config = dict(
    n_kv_head=4,
    head_dim=32,
    activation='tanh_gelu',
    qk_norm=False,
    bias='all',
    init='trunc',
    init_std_o=0.0,
    init_std_down=0.0,
    batch_tokens=[16384, 32768, 65536],
)
Each number is 500 + 40 x the weight over its row's rms, rounded and kept within 0 to 999. Layers, rows and columns count from 0. Numbers have three digits each. The size before them is the row's rms in percent of the matrix's.

# v: layer 7 attention value, 128x96, rms 0.211, rows 119-127, columns 0-95
# o: layer 7 attention output (transposed), 128x96, rms 0.193, rows 119-127, columns 0-95
# up: layer 7 MLP up, 576x96, rms 0.211, rows 0-59, columns 0-95
# down: layer 7 MLP down (transposed), 576x96, rms 0.202, rows 0-59, columns 0-95
v119 115:442493504468501474530483491443520478449531488478496484535489523437439540452545496525453516584578498426475510454540498510482486562571540459512601459427488533561503481551552589518502487581483510560417491513493448490563458475478469528452508492498468490499470485519453513514476489467522492406
o119 114:513429507557608419489436525514557511421491417488467472528564519494491437480488559529468506438442465488547543532501536480450474495535420490480497409559537481460482430462485534493536499504497513540480515538550451465506520487499507549555540540469515499516505538472562514516544480513550493432
v120 126:471519508466516499474446465445543548482564489547594448465463500515499567531551518519488514520492541457425456479518495452511552511455415466490545508562466470526572424501522454540461521485419488478550426565496455533496507534430517509539438446491560453515476477564493455474481507534512498535
o120 117:476502528537461501490522513479514439584530560506477451534544487505507398490520454562513460476455513484550467514511485524516440494518504493448543563509498457440503495462432587518600513528478527464596552511431420459474468462474493458525469481539459519474500531438461499422464539487496493544
v121 110:511463535445426532512539539474442493529494533524494461498535543450420497509529560512479509521486541442505542522479542510538547493430550520478511556489504516556475551480550600456392509497453445518524484591486530458539521465472487482544462528566446567524484425521502527487532436471472503461
o121 112:569519537466471435504503542569498451479545474401504516417500434578466432527434606486531540504470593423515438566549505430480479535462514480428521505528507550480472528513524499502527511463464496479517474455476513474530452466491494484445496462464453531538499462504501528476546487513513524495
v122 129:514517480470497481484563551545570459425474471502535531438510515499430524522586473474499525470539414528534444449529542428598468485477510422515477486453487490530528574571484537540491501516573544496488473548445523497517518493488509467605522495456520484448488518470434492501568480516480524493
o122 128:406518542523506474490443508520526466541483507477587505479533407513427549529500457466440521491442461501544494523523521552483495478560476387514462497498491484546518507521488564554467438513486538474479495424509476505443485489427504452552519505515527561582470473541501535523494475409517507434
v123 112:500476459534502530576522500461439499536491512533557531436411471415557546455493543546481462436483440559527471541513503524558478516555472533439522512524482533474529433494516550522491539446488380506500509492475520499526574478469498488509466533503453574507438506475517485445445535514463550442
o123 108:529488463475478582513449500484504601506499497493465467519440498506494448496482507521571467469456488524497507491532466468523494501484506436510482522507496483497557545593428534451550521439500474496483503482512533539551459540543546551510495461469382555405586471567565542463493454508520532447
v124 110:475520525551544602485461484525453519477518497523517506473493519481514545522523534494487514590513547454554525509442477534515452567578492437520408466538500538510467420426465542479406530447523491525526471552525419511468479450482497508440470482477524527449544426462475519533500545488441500520
o124 112:516445441499500483426504529402552471490468517532504506460465496461541493523488446563566480481489572547536500503496502451480419522532494518508485477590491499500474557411516502511473487415566533515484518452451506487468510459480470539489494497504471510416430482407493583520470526523521416489
v125 112:494419485505497533494566575479525525526453502482423507523535516537472469464509512574480521460513455517492492474493525530509446427493426573522492542534502521523564469510447452417482543486545536498458477510443378528520555510523500512504428528521486548535488435471533453466483577533552527551
o125 115:523508508518454497492490505455489502536557512443452489507471517447568534434486507476468512490523386492515447476523499488534490465496480519534565524494466517565512498535452413454482546510491488531470509455424503453457572479562478514520537496481415471434485488466513546518401496465546629504
v126 122:547579533571487520492527461515444481485469516503496445485487503639426498535493548504475568498495541501485492500474456514516523456514488491461516580532410539555461499488550582519521458503482536463519450457503492533539443537498458443513509405478444508525464511492484471469456455447550556530
o126 128:487555459488537507421497458490440528463463462478509481526481519538511476556441560442519462509542531518527471510519492532554512568531454497413539503475486503465409481507432519543506496520502601452536511435472492488517454494390508495506476452501578476559510455487554527557423505531478547530
v127 121:485440510449491451489468495470475454564444596457492508513477523513461450434498522543530519485498524552460536514501536484479515453483446545470483527468503527476457482495506472470442511564463449586555506556471483592577548562473510523466547487529473587491509425533437477485511434573500513535
o127 115:499554463475464528547533566580469505438573543510479470513562532474515497502504497418480541530504535459514532536510484475516484528482516501492606454530500448597496557476518507590512626481443435501508535473497479495490502519547515461459543471518458519533484458482520513511501481587458554457
up0 104:466488493490563508516547450507486508525480414525501611518437495510499572464506566535540485563465524445435492507472547443495444541548505489528522536503476505501454476453543542467487501417516496482490415495517529487495619540436585490539552507507514458500448564483485483459521540534502465515
down0 095:507567449478483519469548515516546475573435529454537530552504470430499438456545514537462525476583522573517473469430510509462560465460544486538466424530464512478475476441442472541496499570504495487474471525536441484502457463519554454498521586445505541528482520499507521540495513413464491423
up1 111:540513547526516451476517466520491482531447486468480461539520536465491463505444504397417485555463438496434540494447505496487549450529492482490544553450565486510500420519555478592510462560501495465465452571556491464510502578467485484531484437493507430446525497478515493491526463414496569493
down1 087:521536531491537550488486499477496529399526547509498482501476497530510446532485525572544483446544535491556433513533528519475467471484585494486463456520497507452496505547490484424452494535469489572529558471444499475466523402542422473488552566554479508504562527563464526531470589522444450535
up2 097:452515486477526528479456484510472513529501536505456467514483517485491478489521495477418573566488486502513542513507435452477554461454485512548491582489501489584492505546520555462470490542498485545464578509550471494544505488445551502449496457484564483473489461483484357523606452505537533591
down2 099:520527507456526491548599511541567477461477522413516585556483508495462504554477464490481502483495475506457545448504488512505430478447452472483483526511550466500517504478494477579476531521536559440566420504450571587409483567489515499524528492514494473533492579528511485545484474542507532428
up3 102:454491496517528467469463472544546556477537413474509551574460476419535510452443416478458520483482568492504478493508474539538523520464436488529477542426530477481547595512514461552571473549530511538459484512511499483551468452502585535458506537470502495507491511523474434494508431474436518425
down3 102:534512517489526530528488450460436472536473474501529611442469479476495458514484533522500523613465553477530499439489486372471524583511537501407495442501501519486499441468519474543493549473460473484542506544476455534479502539500492508491487492550524496465494486412483415464552560514508444497
up4 119:475472513469439509433527511531516512473491528538458528480558433603465481467543506478473535564516512540467506435510578477573500505503500511482543405560471487531492526439506502488488441464544457557469564434471449411490480444494511550576494513521527488506539452462518465517530510494521407486
down4 113:519533572468556534590485560506517481471441472460469480480520526547453502478591542503556497498503553568499423519467504538573508557476517491527480482511518441490485478513482575526456491437484511471521529535502495473546445486455461461485501458580526447556475516535587434420494492425479490503
up5 091:502508493501506445495475399537494554485517482466489528513487476543484516533502534521518437493479485526486494479491428451504516524472438450517490582540433539494505518478533467537519396449508512471506507428446510535520453558459560448445589533584501521475571457488464434473537500412460493552
down5 089:474445473419576477481549530435492483506540486455574480511494526499494467493471449472467514523557472551509596480527534502484570484510541477525485508411505520504457485468443548421476525482500479553528430442524539488590477492488417451460550523476461503487537539475502595517445516504543534511
up6 103:444499530521491537538556452446456490553496450542529434498507465498444544448539497523407506449489532551488486601515501437581489545460515452549470514536534473466478472443476441447515549426463499466454458460522472464464536509546483479453530481561520545516509522466443569519517477448504462537
down6 101:478505555465515456442421521413459494483480468490511484421502548526497431460493561545480478495556482531473507544551445597509524442568519504499513501503539510540506517488565468593493510477487457479503472508472520442539506528408470558483495515452458504474536513500568465513521467466563490396
up7 110:500518525440480474477459509559442490517454459509478498481513539394509459494495547537447516492480545484472473533458520511477545541476573527501528443501503517560469493511501438464469483536511456534480507562652534567536498497555467571515444515411500484503413485486540484458560531488494510455
down7 120:491454478583481515475504491460488506465484484423524455472519501474441485496507545438472428483461488524495468457526516490384503428494448522538526536549508513555508510517447499549454506543544473471504467539397488372561507491513419494465525526558482522459472514536476498549523515450447504449
up8 109:483479517453453455471453431509496458469490531531457474486516556478446464482458498528477518565504527471498401519489517537468509477512512504526569452567526488542494478509499518454556543495489522487496499519578559519481433468547392487507538468507400516407449552566465530504411444508492480523
down8 112:552507471523529540443621471451517537469530466500445498529504554526476532471555503521506448446513441524478541499521512501503501501525531473461541541463551451442408500494506501596469436475526462477513471475476580493413503464504627484481481538504474489525506450533525521507527495526435436481
up9 093:478520422418586517455543531549496498571500502469421451480526545542480534494434460474531511480491506517476467490483580491512488494461500508514469534457533488519495459434503463527471468453499498530497549501478482578497519510483602516518458461577537457470560521517483476620559459536489576508
down9 097:496506521500530514536445502484536536508455477390511590517501450440550466520529442433547450529459477513554478502520482472447541444447480489454483581502502525515470578487468525538464473542488511482479497558444523475531543522599503437464536465484458505476517531468554590450553474500523555489
up10 097:455521520429528507546474547459506381521537466531472470516549522536557476455503464455470400506445527449502452465545504525501454481549412514519450511480462481482505519506478530582506477536501495532560491538463499467471423494489493519533480472477490517479428401533454527462452472481575556481
down10 099:532447586464623476486477442493538465493510471461565454574470536551451542454550504536468574533528409435448471488520536521574518466506528517523561481472527502442468496495531568481505490457517463478464496485468517553508488490443448489504510530500523498527538444490492456571529524574498517474
up11 096:427514530507485480431445465467464447524455403519507488536464557501475462487471464465484529466490532535478512419431580482458548532484514516462488519547494436504488472492574485491452448570515493530519485443518482509546388446565518516507494541546559530533558443500538514490496459499550447463
down11 106:537471488540455513548546464517513491448546539548437509516537529557493518487484492541571470498482498444535436554479471540489448470511507549512456512527472551532389446392460473522453483457475470574521583489444544502491539516484483509483507422449474525405524509452528508495545512522491466448
up12 094:453496455474486500516532526547489443472482441484440515527451511580574598545462494485448511493499453443451490456456547461499485513540435577519455530487547481523485532549517496519484506457512500462454486508538507555475600496500565539589471496517529484499473519516595489453550523425485474551
down12 091:525507494503495490543513484454540578436463509488549483484543452514462422509611484481479530441516565484545478491560469466497506542484507483508530435528473484597495524543480488515569494487499522502521494533512496470583474509494484566468506488373485476526473581461393545528487474533518464538
up13 101:539481535472422469517454512456483465462482518552518446520495494500530518426481434484420484486499495479439456433516503443543483450549481562565526478578504504550513510520528464552496483553594438550420548457412479518463512578523481541539481510577460504479501485494464473533479496516555504487
down13 114:504506509462494476406428523527388546490459491538514473484503600482447492517491468516508471528502543514550480555510526467479543518526505490587507474531544420513543559465447462524484537442510472488462472467469526564495530486455426484473486505463433494464470500565492452402472546446497458465
up14 113:438412534531478562501499524521497470474479508489498477452463514523499548506452497449441510480453519468421484489576598453488515546538461472510468447490486506536535610532457480444479458507442542474408553452493488486496439531527464474480504510591500528491574465528457472496455487553473459490
down14 099:539467480479527488498463469510448476507505509511483509501478549501533502438485523577534521514444497525523492543541492503537524508498577576415508448418514529423512445538521468439474534537509556542620557500496538551524500457427443433499463508517471435521421518521474483479513437513441493451
up15 129:550489463518501484538545451463449487502489434462490432542530614537535514506478524506540494491516584517474462532470528498504543540474531479450427529507466486486436576401485469496497497339532496552533489471461463476503519483496532555477541518509549510544496490570523470516481501537520457521
down15 128:518539580541442433470490462444543588538521523558535549485498461540514499507470462449405497468481506514502502515491561542527482440530501531582549489546538440528424502440488524475486404500502556522466515518534520496534485508471535412530446457540495430529512540521477495503463563491515453474
up16 093:546517434541455450518486534543470453562447478515443435543528534519469530540507485494484527435539545520481458536467443480534541461510368484504460517545479477521442543490489458476473458519456404491527494509499478550444454530443500504509550535515478449482486434452569475525526535440437498539
down16 095:463501491476538502455523440456531512464510597463521473453504489513501407521439545491538509506465511554556440517522478554525443529395478451455508484549535524532527460432468566457537537527480504518510407479402484489518490486477538478474498483483483474482483544428450523538474543479568564521
up17 108:557495547535507511542453590605538495448516498506499430467475551575560467484476493494505500492514518514530467511528560459512488493452518502488547535446557521474463445500491529557526484462495504459458496471580540469412497457493469551474479460529510535427440509529498520488486472543623571502
down17 116:476510557512527549556516462533524551493500447550547521501451496508464552471476516500540513498484481483495554444461452507468419509513442497436541461512534519445497492431492568475531501616572502519508470504496507390564467540483480499528442512487506556465448503441425468413514514539509481555
up18 082:466531503471457451528514530534504577467404537437504513506488531509486503531489533473506472439438521507557556500480459510575502454527477556502481524446517518509538499476397430458518553493542468405494471525521491470491498449388498468464531504502549549525488565453519502530526525473455401488
down18 083:544460523453475506513421525475484486443487580559525525517531559509510536477454460464577478440467505491509454503510516578525491522475549554479451638509545496518443511535499476485471527451540532503505522464431477590491554440503484501505501472496516456535465487560546458471441531473586490514
up19 095:479507486530483496465537456460562493571594517457451515575430449506469580438469472472442498482557507459563500521538462538541518494466501467493536484456389482522445464544564501499476495483513439495486521550448489507455439477504543511472485490483560509562472549501538491451534454538448436523
down19 089:451435483498553523516528554450479474478482480487512498474526575532488475502459526441441558484499526500444492501630553494436478599512461543447523407448551436522501453459535480494550542462493546473540480497528531498522551502509507488557477527506434485465477492501531559475427559503514531546
up20 089:548510432521489460485430494549563530589516465515405427520521476526532514429456439502486498513507542475487517517516491520531465495474472469431504473502448534545444458513509503488474498496493554426526526509492507425462440483555482515540439529585527595547462576454490547527542529502512514547
down20 090:497462497541441463487576520466521460505498440547489438538525472532437521493490512534478541460496537509413500480557470517440473495501432538500450485534536535497559532516450503454487497486429511568530579476536574475456510542525452511545420500454553519577493513533512550493477434496541478600
up21 101:492398471508471546480465434509448502460516502529509493513430493515464509485522501481543437472525468555422418500532441528526557434563522539450524523512512481498482492521485552547476529522507506517515523608583547471402502562461512502446530512469496426520491503484574509571443472506518506493
down21 096:595465516575478517523488453483541481529503516474581579485464475482511494463523492558450459550528505583534468475528491464551453548501509497539501499523516472495489499472459550512577544462413410564552464500526517456487524527574446515561542500429492438494503467498443440469554495473501478475
up22 078:528494450538530542521537466540496466567433451556476497567471523497502576455566517606484470485461448495445497478514535501523429452453494564560525483474447486544545495482473479451497495535504531493436553449460429469510439564527554547485552555505473487457517521540528483465565520511553513520
down22 084:434584483608505525439506488488517533530537506511418493558497493463498443518543506554563502500547554488444474436490497493521542401401483530491487516472487528499573502507519512440468600538438486448483485455456470508465485495452463530510482471536528512456456535526489450544500555500502536528
up23 112:529485538491421459475493481477563469526485545560516500491444553496481423497519478473508440467424525499452479426511460471477532519485591527460549507524473526540464561421543586484489539492521485539480563465449476545489529522454518508479510483567508534427573532463545461480475470436566537524
down23 133:499455466519563485522449552459536460517428539474524491521474535490428508599539524500552548517476482537461515532479549565509465488512502500509495510505493587513501526475536570533507453510453485556527435538480494506505526504494415640487565523429526462524496462499531452544431491513489549549
up24 098:468522543594463516568486532505495519470464449448496529530434477567541553536482517528521532524508511521478529454508530479527527455498515480402500513499481536456459472444473543517515528531518465570532440499488556510507513498622501553527458414531505446492602465438463481480515449487451449518
down24 095:483498547521512544490549501538472491533465503556415519451526448496525488526458477443457504504629476467491471533537542459496486470463555480472470531490478579454489510449525541503473547432505339479492431461503520463533517448481464570472475453452529471497500524493498516504525499553561506506
up25 108:510483505448583466477381479476518496537514457488529451472454510506486491471471484534503468543511560539539501432440490516496530461520542540496469468463471464442491523498548480460546474528494525555545439481564491457518491553554572526497527444488555487492491553407587467557500502450407513457
down25 114:477536479469558549446438431488456492516540499391489486498518510436486434518446524449481534467561446495502547463525498515540534494488572510525505475423466468507530503551560472492457470501478556481527518397488549445457527506521517458489491496445527540440459470429576545552482542519506448521
up26 129:474497481432494476509434507475466561504471478501539531533495541457467482491479412522513482488489582534500557504476472478539522522468518547463425533473463474388498525448469466502525467517554588615522461469520449533551436475518559485428494483479563460504490510416483484519484464497452469466
down26 147:474545485526477541502468423463423497484493468441455445495494558499483534452538512512531465522497535449492509628612438527463560450513528495490577488458509499523471505486446509566509569506500508574476500505512496551532518510448435535495525512467513499565502462419581499543509549505502486486
up27 106:552430473484550503560468514518465487486495514514446492405539522523468495495492437480451482498482456485517452557458489461485489502477522451485482521535413497624494548567490488486478446466507471566442425573511521461438552527491478503585501517477461543502418460533496513517498442485441534529
down27 092:517485458478453548492543465518515506491479504481516572560499515495530485507500538515466507451447533477475440433496530487525519536546483523490476421464559448408478383527512522469466442537538535460558492466446475477528459528476494497449489465597499486419457513453450435511500592538486467453
up28 111:482466531453448573575477491522536496508490520519565441439522493566488534509518558523431546451539529524489494568494509441537558501501501496522428477570443480462543519417504496504485514535554528536503483550564475535467512480474488556453405463562521418480462529443513549468517523481538531544
down28 122:504443429550438488511479444526518516509508569407505430469497561574536506453483470467545546487445515485459537437475498484473564495496471441464527455480466443554481467505431564479480441557563548564536456529510566485494531526491557510504502557507479441457519524502504488447533565467478520492
up29 084:522442525488518472465432488548501457589601457488463572515491505542517532489509502398509565492401474452456483497461477488479553462448520517538467513468443456507534523491530538495498516513469490499455429592477493497447468545553514556541539457520519520461526512569508474537506558446492539464
down29 103:483481465498485464504484522546506483476494439495485475523509559489478508463478522485532538541511497500545524522500562521561539558527493474501542490571505453599506498531553494539473492533498495488524501543507467465496612563533522526636468436594576432442517561518464530460484471503425502540
up30 098:473524482466519502536596493445524551453495571409549452496503483462498488453506489480494488547547480490486493473522510504593527528519510458447482514460480532478510546453466427485473506476512493508510536580475550498536503496465467519465461500429441413547477524488453414551548399449451490557
down30 093:498473580489486540498519476441533546511487478561486557515468498515491522480536526477563488522504420505529480545554565487496534563514530602516528484469472497547470527582471567490489463506511508553587542515509566518510555473554511477565528518538527467421489505574425489444490573531506525564
up31 109:488465510531514524522386514512471511459485532505460469473466448460511550514494513488463455518434529507438521479460539511470505495479518534493484487413460475546463469435499527498438497439442481500514431466555536596492516577465538535550426465494532504506499407562518565441470506551546545461
down31 098:512490442561539463535509550485541515467502565487469492489515487534560503551466496486477512444482514533533542448492499533474520408429518491496446519590541468491512534393438469532458481495486600506520568468522522519481467503563496497465463541533420561492528492405522504499481574496514438532
up32 097:459490581507454544456533490426465554405526560442480419550564492499410535464543548460547470466465462485482505528584538470434477498496441513467507504498466516489507480545491484431520436469450538497506531474546535538472528553477570521491518520524472459460554487438495529504508520550531543510
down32 097:519512534518514518544458511495501481468532432484542523457533491521538469567478482414519464558519522460491506492610468476538540536441505494487524487502622510498455491515442482513550497538480513586482469493526526443489541586504548510497548509464590482547491456518474459450419569447499539534
up33 104:494550553467508504571547462498509537513551552485494484471491494495525534561503381523523493493452430524509484458547495545560587512482522397484490506485518457512539475471523536469500441467495501497477538570504446449440474516507484543507437437452482498511524466485513509605506469400475522566
down33 089:482448515515501585450467486544454515465489505512513525493497504490505490493569584575405477561585469478508521483470560537480505434441492505517501509473506508542364513530574460480524526474466490462446553539505527446417506543556535513449492510499492524498527522454490527503534513532465451574
up34 096:441480459469542499440502451448446464507502473488544509525521540500510486487532436466488539461460595503524496504451516508569433513528419490526549474543473465545476457519513517467446384491559459540505528435528463521490445474454505512495541543491420562517473463425452526522424517522445505508
down34 104:483488450446475500522549509558429471494496459512463462506470509510469556563533552566530545500477464506454548530559470523551454509538503544599492494548449587545512530515553442497478445527512488507547515544453487525491517487521457537402602509497514491523473577514479535533511504591500474454
up35 098:457522542399520497505522580510524466609510501465502502517515536531557454447503485509502483530449448453514525484540453510522503540521502559499482568466490522478461558482476605522494520556495469461508501531478433488507447574477512460500487504525489470544477576451551504527536440582517582567
down35 089:531522538449536534492516520453488499554521495468498456532496541501518516470497521461407512479553509480421443426468466457500386506442537546517507480433515518384495402437488484452542564500496487481470484492477490553466501494467446528420509496469450446520510499517543516469454491541476565485
up36 110:516538447526576538495464466555487474498477543510475526518494512471522524436514341471501487472488502474506504446445476493534505523492511454562534435504500547572514473493568448434433479524509545514563448448515442490483506476474494567530511533536503517465463559480483428555558524467505485424
down36 100:502504452441492472538560491446479451487563432459551523466546492515559463493542585531511502486551544513497522486526473534555440482455560535493469523513438543474501515558527602479539495553476481480471519553496417503513418541516528456450503496497558444472442462491553503447453427499457484523
up37 102:546558536537528493518509439555521435541541517520453458501455505541555558510465427469516514515433493461449490484451541488497430463479487490526441459579505559490445422476490445542557442510538490486481563553429539500490478511498478503511488431535504505532583506471534514588565491533541510536
down37 104:471462522482514402486539504484490499484478520503529474480491526588437500416535548511452529511517496495473508531447564511540532439428482519499498538472539474405449559547499484580572519558498468513496467539511432494479481539531515534533427534501433528419474560531479459563469520504499462439
up38 094:499536455502468524504471510554496542465517522561506424508471503533442485521576561479477456497455464550580506480500497527474530475453435516502506555527456420544429524529431432577508524505513447459474486420594463550496541472496554515470447544515518461492551493424475520536443485476466491507
down38 098:488516548520566484505497530453510470490496516500481503546476479497494524486432533513515569547470536540482514441491592512504505440501499553504507535409504501611599486573522478458487453512457522581480484477481422513521489490553523499507485502553508469492560560526505610447541437481456551513
up39 100:474529528514473584504574500498555496520516521495481404502447499488531466393414480511502527410466455471561572484496520462456451499565558517494468518497475459518454501487474518486554440485525499494478507548445549476498524474505553498518540525576526487461498493504497511531430442484431527599
down39 111:514455516459430533492492518520512538490454538462534504444477538521565520497575475553473389462520490566569458528440501509597504495437513483529522500507496529511467520436430491514459547531435545430487545524505441449491464505513534494498591546498493473492572504443561511536506480431513515479
up40 101:534474546558489471436457542552476494546579457517497533562525524439518540546494516482512539496438466464484537461514479500509431498523436476527526479526543431482542522508487470457584449539508472384457513501481469441489491523544513506482491392509463565423548518543471511563509500476522493557
down40 093:519449500496463481500508564491508559478487492446504502539532532550418518503564525487492436551517570538517478506546470620477430454514509528466459549530460527503507568534466525621465459523520478569495507477470511611467492442474440490473528460545546492489525545506510521518549535540480483492
up41 085:485525539450519468491461583582517480432478538448469513429566478519521479497519546487465503544540488505468506551476511445527421479514512560503476466481493506527515538470443488453461477489476481517465424562527473529437556540497457445487553486523519556483481406483480471493537387491578554475
down41 083:542501551605477515481518476502539545422489451552511558554517473515492465481557487475505548474542473486447490542549509519489418444504452432478443489480501544490529490571482510433426454523501531507570505491454475560489489461403513456512480510495490470515434465543446558540545487489415500516
up42 105:514468505482523474543459434535472465460520572466428529501494562457528525460504458468492488525529434478469433447503493480487477452472513559548520559516523461538498597511554403530440467487510479499513433533483483492466468467536496493435536492542477506490580564505566440524598456513497544537
down42 103:544492515425514518429494499539445517441471495483502566535479488528452462522460453480487525447432462529506531487462505536481547484468488520446498500489438488455525560465551426458476421466508469509503484541416532469570485577524418563445499513476559472511476444469530528564475580514487491437
up43 095:443538501520647470539536545479445514458453503550505512521545518505479469474487498506549466462523521467519540403439428526488473470532524531511474545503439496518489551501531576581488549512506452506522508481461522541450539558511477528504441478491544513495545425455442495456441479560486545467
down43 092:506579493551396491457518504462528479547485539527532464470453511529493533389539464545466532508519486475498559511560476427466528490529492479492537516476448526537483501497525494477515529581499484500524494505547528475535538429470444475409530484536404567510478449510491531539612476474534497463
up44 101:472460629530538505520506407493458425523534551442567527483463523494453533546563486469466470523466577505492538479479543469484547520500542527401537432512506453465518478448516530459505511537479487490479443586497455465445499498485514504442449526542471551498490493552478525506546464525469552502
down44 095:533510496463463565489473495508463510499525493452568554471535447467532406534482452483464528473522589470496466553487453519467461514493529484528415535555529491545477494442465533455508484476539475526435558497441455553557479534530534546554498521501505444558461476426524473500510573494604518548
up45 089:499529487503520529522503449544515537455537553497443507533508438521478452518464458502501424534492537468495538591510496511552434471467439497553497509479482551621478548479474501485549592480490482526451510448539514474428507519498495441512583513435465505422499473434506527452430536508485478441
down45 098:440528545509500448548433522404530584532421416536499487463489509520504459498534525490555587561410470498524470500457486548516457478519527508515498540521546470445457521450539558451531468498459526529498524518508543543524563491570492483496506503502515462559524485515471483502475438477420498581
up46 085:446469491579528524426492465516518485528463556505570534445505487485443498531416512492507465546539462496470511494458492416548527466525431538445558537557511521526540492463492547505577451459472508490430551550517504534534558504486493573544539579476494472438551465499499508535515514479531413534
down46 099:503547447531426500471512440507505518544542528515498490408486461543466529577540536447513516513442436481493482503493508438519456439483450562546521458482503470566542531465536520531488463544637566458507461501508489441483485500421509544465535505497481526539573478545531503561446505485486482531
up47 128:478521605538519523458455485498508513520495463478544476599493462454459512452502450449487551518422474512424457492534483534488453475549496570490437498458519502474458508462498490532539516521488485483442516509492541407403506465484523432493488564529486580489448472451444436576512511475473481486
down47 112:553489492525488470529542518490588504461470568534432595498533444521492506474473442531435472515514474497555471530467509431526525565542507515484460517588445491524515482440477457553520426490437449464503499460498494578486493464539605469502507483463475529560584484465503499468489509558513474523
up48 108:445496519459513429517444495533534522497479522575502477431530447494406551535474473512461468542528526532521478537550541454496557519473541505534463491590460533530525485520522468503517457473484505637500487532490510458482454493523430581561479468522544529419566530490443483508477482547479461502
down48 116:485545451547489546461499499464471430549496510450494460528499499494505486509556480522515499499434535444489534477590534453604471475529493448490490524470519497569441517453609560516420532475549505448518470516524548519581511479535516499468410528512488567554458513485551507543432506528498487532
up49 092:477521470543534519531493480455480501542527549478414477487532434443522510593503436555578554547459487487503504518560465405496463448534530522521481488534517488503439545492468515537604482504494547494476495563506475513429502514550553510481533543515499444431478513465522421464543415519484523520
down49 111:431527514433493477521491483511486469458561331479485491466535502499485480436494535542480479454514530501543492446495493534575561536476496526492506552461533496556471484514576550560536549459501475501500480546506527425524481454442508479566434476423461543452443523462475525511488490486528536508
up50 121:445447510534438545456523450495502536470437454527535422445533527465543480458514582537547515515456504496481457530476496525517426500511511501540509489553434485528410492515467531486482488463574526508476538479537455456468479534518546504467497523547478547450348487495534556476475456495540498449
down50 122:496544482414545489434507516497478491508596458564503453480491536490468461467500588510536458509448463479457541501486405554470461517432486499557498526438494486512488498498500559530492565520566587530480475477497589454587530481529472462405469516499457561487528500484523530538490488493516472496
up51 108:491527487492499479478513509477448466464494503428479452440499493517497473558457481538560494499537505571531472403542531536574450513465564611503490544523429463503519508517510466514506422437498457510503568454454494469419508487570587518540438453470508479434469476477550499517518548532513498514
down51 102:492463574479523569503521507476530493530448551529472461472491514460515534565424538498492554497477515479529459509480506478432490509462470525503532468505494441522497546547580481514470492486467508463469537496482399502506500429424508524524512445577611515549406491525404492474443458455477537505
up52 104:557548500476570492516525516572488512475521467477540462424544513451472430397539447480507500485482483424471406561498457564497470475483485492492485548528496436497532597495449516475533555463488488521516444534581475520433528532536536538482498478533520544493487500450502477439436552487495459478
down52 102:521425519539510506515582463473573569552434499556483535481496471572483490481528524467469451494526478529475534504475551459479571521523545440505453525495450504515401479458490467468435478485439435522423488517504465541453512555478521457422510490526473573458576483537520555517494471512510539541
up53 109:549459508465535510468517518541470479492534498547420468552531504536488451495425467563472448560480577471495478484471514538477506539477438468541499545503428523560511513487391517561440533582498445456448508487449535530458434484533439534506504475476480530491470520560478523527489434546540558459
down53 118:508513532558511422524433597501525505531466535474485503571488460474549470468550458447456430517547549465456471525480528512573483567463475465516458561418502544451493528484502519493504546516544452528464523431537544504479502508529580456485462521474576520491551504486449552460483485482476558431
up54 104:492425548514528544489507451465421544465496496484523477481467492526492557435425469496488496520504589472432526484500507490527470552502561584474438497511498518535455549463569502418523555485495476474487518493507588608496581480450466500494465472476510476507468498534490423483502437483471427471
down54 094:501548472484510511621532520543537469526447508564483495533549580464500543504487525496487556479494418569439480509491441434578455524513525482482574578573487528459490491520529515465504454467416550460509555501511447434480464534546515508514492476510493483520551482473503554452444552525490483525
up55 081:507490475481513495550569483483565441494495487512527566474532452489546500474504477615466497487485485474451541555452497471499511457484475548540539490462512547491450439544529440468508493415537465494456603559542516503501472509560485512465550512465494519385490527471505483412558478512467427514
down55 084:528484490485497464441444488512490544503475595539490525487471528593431517526533479529531519494465578500537501522498492584455478523523496510492438494455514539484457478580501610491472510557500434505550487438471451551528556546453505433486452526513525484582457491549462507567468490539537536532
up56 102:430451584508504532539494504517485525549518505488512549534443532479472536483513463531505431437484468483496471545513457518527517402528427467476479528384518442500528470510505579499466475448506498465461513549442528471366450513493440527476548499530527509470498482457416516544511514504508523532
down56 094:535485499472444471521541490502478537492512534495494423445501495548525525520484557523505506450440545509440504512451524518544512565411576484555474505533468562460488543608508449489455536565499475478503518543434529473579508524509484511570494519475572481496508506534473528475384508491476484408
up57 085:551504460443556574456567542447497468563484516439541461432495486544526510463487530490523443528456472574447472479443536500460502519517525564484520509546485567523504460479453489544563475498535474424528544497600532573401463525470442449442500525481506511472490554528498477470513515485483509505
down57 088:442488513500479504434427438527463566534534560490516572459527527552495575515559508541522507503529478426537568470545517456472514475433492450496530480509464503448513544428559479503534443474493516506498446480519525539555512472504464473520531511514533470523499527482512388544451512413462588532
up58 089:498481460521484520482459499564480478498466568518476462486549514574521525483495575457493483525425488491501450444487463513536510508522501391430455477506440579532541500505420577511520451500471514380451543576524489499475500570503504524535558546516485488521527494580519519523513514475565519470
down58 091:522543495455584455495502536505486464486522540484537553518543544511547492483527533536558533454545554497511464554536512448495418577518531521376533513476426488501500524521525522488562476474470482464413538517494481487495550544579458509553565441526546515547532497542452530491492514551482483576
up59 089:512466516476497382509533495502522497504486470510523489376578488572538489526532525501499452529530484514472560485451469463552530510551570473439516418502411527555546510435511520468424559481524452464481476518508500461535568468458486485503441473506542537498440469508524538424513517476528499503
down59 097:516498494464471480457437480541508453421463455499505510571441511567487458463509451509520460493512480463477454514455450437523538556486523419498567409498475518576462525440398505488518516492460558562515481488495511496512495495520474534550591471527509495496485488516500442462393539543475499454